Weights of a small GPT-style language model, trained from scratch on English Wikipedia: 1335M tokens.
Each number is 128 + 32 x the weight over the matrix's rms, rounded and kept within 0 to 255. Layers, rows and columns count from 0. Numbers have three digits each.

# layer 2 MLP down (transposed), 1536x384, rms 0.117, rows 94-104, columns 128-255
075146094131091152167147155085173179162134098156127065093086093158081169124100166122134124116139136152171150129124192197134132083105124144052127091074144181074132105114089131086081097154107166175101101111126133149165106166170174134065213134090098147181118115105180059110141118139112134114172124101097094144116175078105103100181148102087092093114115128101126109128105094067176122141120
075105163111099082120070135145112141094115072107118137120086175122195203193172154163117109110139102049145148107135064065150109154118155108152145073157121140160079136122043084177147169115150119129213113158120114090121187165122110137107130150107148187136143082129123088085148163131144120163133160070116117121072124089110089166156102141123116162130213155139148141153104127150092111176111
106089093131103150054065154153144148094106100114141085160139114152068126141094080078114136189147098107088094076142140159144194145078155129076191151153120126078144114133172140124134154140199141092111110193136122123151090162083186078152069123132158116182131163102121205067119120131146108138196157152137125112103143096096106066172147138138198113148117132106088193080143184093195134175073
150122123131089105129112096116132148187126094146099037154151181157181123104117119165136101111143199143119110195143147158132160144129082108131135102119173154119148121153174149141131141191169085102161062186130057156160083147102121183150167129155077135144139132145137101100165072171122116080112102201125108137151108125147119101138120119155071096174126103151154096090145130162122177085149
131163134147138140124138122220153146119146138121151088147180092171140177127116152131124147141111167176101117087098123163154156128149092208169104186135087099083128109117152184141173128134120114132102085125167148138116172169099160185153164071143156139141131139166109141109095116061168162091113076110163113147137183075168125120145136131140114139137163176138177157141144169133119116119068
121170201128105141147158207175096091093156100101157150144096115143117130143147144138148110121127123126171108128162136125146100149133110160089124120152114140147161100132154141128154110123133104093110144139106142132131123134118159137119138151146152110133139112142104134111142161102150119140115123165118099155085133163135113114122131124137153169119133124189175117080162142104111121132122
099082162163223086117119146120169093090077122134143123125173157131114111108076123129122107149118136165103175129142134075158169150079125144077121114167117073113165127076068159191125129135092109167082076116101109169140126081150122171113103097086170183134135151187216100131113116099129126141167152174135138076182158125115126143179139097136151111135124139201100099107165122152085124142103
109138075098158084127105169125113173180144183108127123158183134085139101126162102108149137101137132078110101100158151170151097144136132106157065190075152114148118129141138126150116156184065120135142118132140171134160138121109094116153107143119136175151121122119115173122068147138185183129176126093062111147105144133106115112098127149132171104111129159107110168140089137200148108127095
116138107156181117172114150118131151092135133069121151155165144054037149134114096112086080158099142116148182141131131150121109167077144083169136108106165134093130165154061143069096194210118126072151154160115121151156147177175072168145138083128081139169088103147162139106146140077153126104169096134111115137169128125090142130075120150156108104160179110206097029112083148120142147125122
114158111124136156112160126150126125167098133206126067121096220130112115027104113092089096149136163127109189105138167135164140145204167141140174112106184090144108163109086159090096158179130072087113131129126130112124126136188177177143147146148140140164104181149130148123152114144134115157132135138130138097112104111150114116135164165132107128144113186197120179118183130122104158127126
130165125104122153078079156155127114109178164142139118161167126172063136141146103098115130079089086099138126165151139108086120145138144118080128105168153120097101106127119127113123145163074075116131176117139167120122135123138164160139140095107178085162126151123143122120117173105171130127149144149116078118111130097120124149094152119072116167116126148091117159118109118091124158142110
# layer 2 MLP up, 1536x384, rms 0.126, rows 95-105, columns 128-255
096122159132103133084114135126091108101075111075152116119118137106163133149104108140129154091153139068128115108127125188114132089087142113090150105136155155116124140170147131150100140162142152095116117114152206134104050129166152171092174104122158141111114173149156124187141158076131114074137103144043183144139154132131109109113086127132141175105126189103089091158158133076070130081106
137195151137188155138163109144165183179176176125112154134164147108127100085134125122158156148122130111112120118092127155153112151102141160156126127188108161150109103184129121103078123096136145113137047127099071150072123078131188146136150164096163113098186148117127156153064213134119085086179086116133079143088112166158058150140108174111122200117207081090145133110204037180128128109089
137128123140143078069094120114125121069132060115135154085062099096097122193098106128150140088129140132088165151112089120190148124113126125149089164088112136114164162112109154042117097175145096110100111183142155052152128137117142159076151105114136062173121133130098134144122140187122128113126078041107123121128218131149219181102115085150125157097167127117123124147186110097119103089142
112175175120117117150117168128135138131134148118137096137132136128141056142116129147122109121123101144219183127189114100094144156076120146083114144102122131128150097074148100131150095143142152132110140128110119092117094146126146160068094167140112157119162140141137084104102113141141099156149142171127161105097066135129136108132088126187140121101102164150138124102156114075065122153153
126045095146133142116116105124090141152109116137147117079126104130103136137107167126119110147095153060103085146090077130149184127146140067149140128109157143092124115128136179187156188166156162129120170114081103098170094119092139151130147155138118153098135110138192117110150115156145147121159192140172135129122111125180163119147093137140143175157163145118145061148161120151091144117130
114134129166130084120166124113160126119089074129255133088155069041117109088171095099112069101106122111128131112116161114160166158149181109131131126141092112166050117148110120082161122122165105159127101085097146120149117175131138064068170082161127096083160194083104100186098102103081080132137127128099159106163145120091153136106102150084152092115141135109169159076168149166223096105096
126122120161162093170171129152095082113128131140174176111150120135142144185122171124144172113114156094191123069089139109170139153127124152131132140110106161108117134097175113132104098179122103075130126127102127142127146141114111114116147126155125109099135126141098124143151162127078110127173085090131144136150112170108184079155098095109176099166106126117188121166139121127210119130139
127136088136119105091159143115121164166088118145116140086101116116119088108155142122142085192117098123162071115152146109189167044160119079130117131116126092057161150034130148164099105133111102201128120120141122122150097090185154138136096195145114088114140116076144171135137114203110208116149098109202163159107097143227165132155197138108069146132158173110119131217142143194123114161134
098176155104161119146135100121130165148132161112104148110125174149101100180171123114111083144137124146111093168087137137103152083130090172075131133120156153163127100060117134095118140153089133153181102093089176069138101079071141105147119180098149144102118180115128143148155099150063128108137130131112098140163065166121074100105140141109092114117158182117134106131182120085134176163126
102114138149109085132173096143162138173111147137166100128116160116101100137122135122135117117081115101135037140127182171140129136130155142120162127106161128141159143146144146136215164117134108034121152117085133097103121184143059077117165161136067117127108157227126149188129052151166146116146177136122070094110162165134152201096103090211166156141155124134129147089130161125102093116160
094167107138134150114146101159100097194067096178189172128126128122158078144116095142111096154095142202101124112126115168118129107135128101130142084101148092095056107114178129167101100099118122114211121095144097128121139164085156140127158217110113146169087126132156092133147132124141111110126146103119096158121192107094186080097111152149110154105099190081074088146176211146103128154159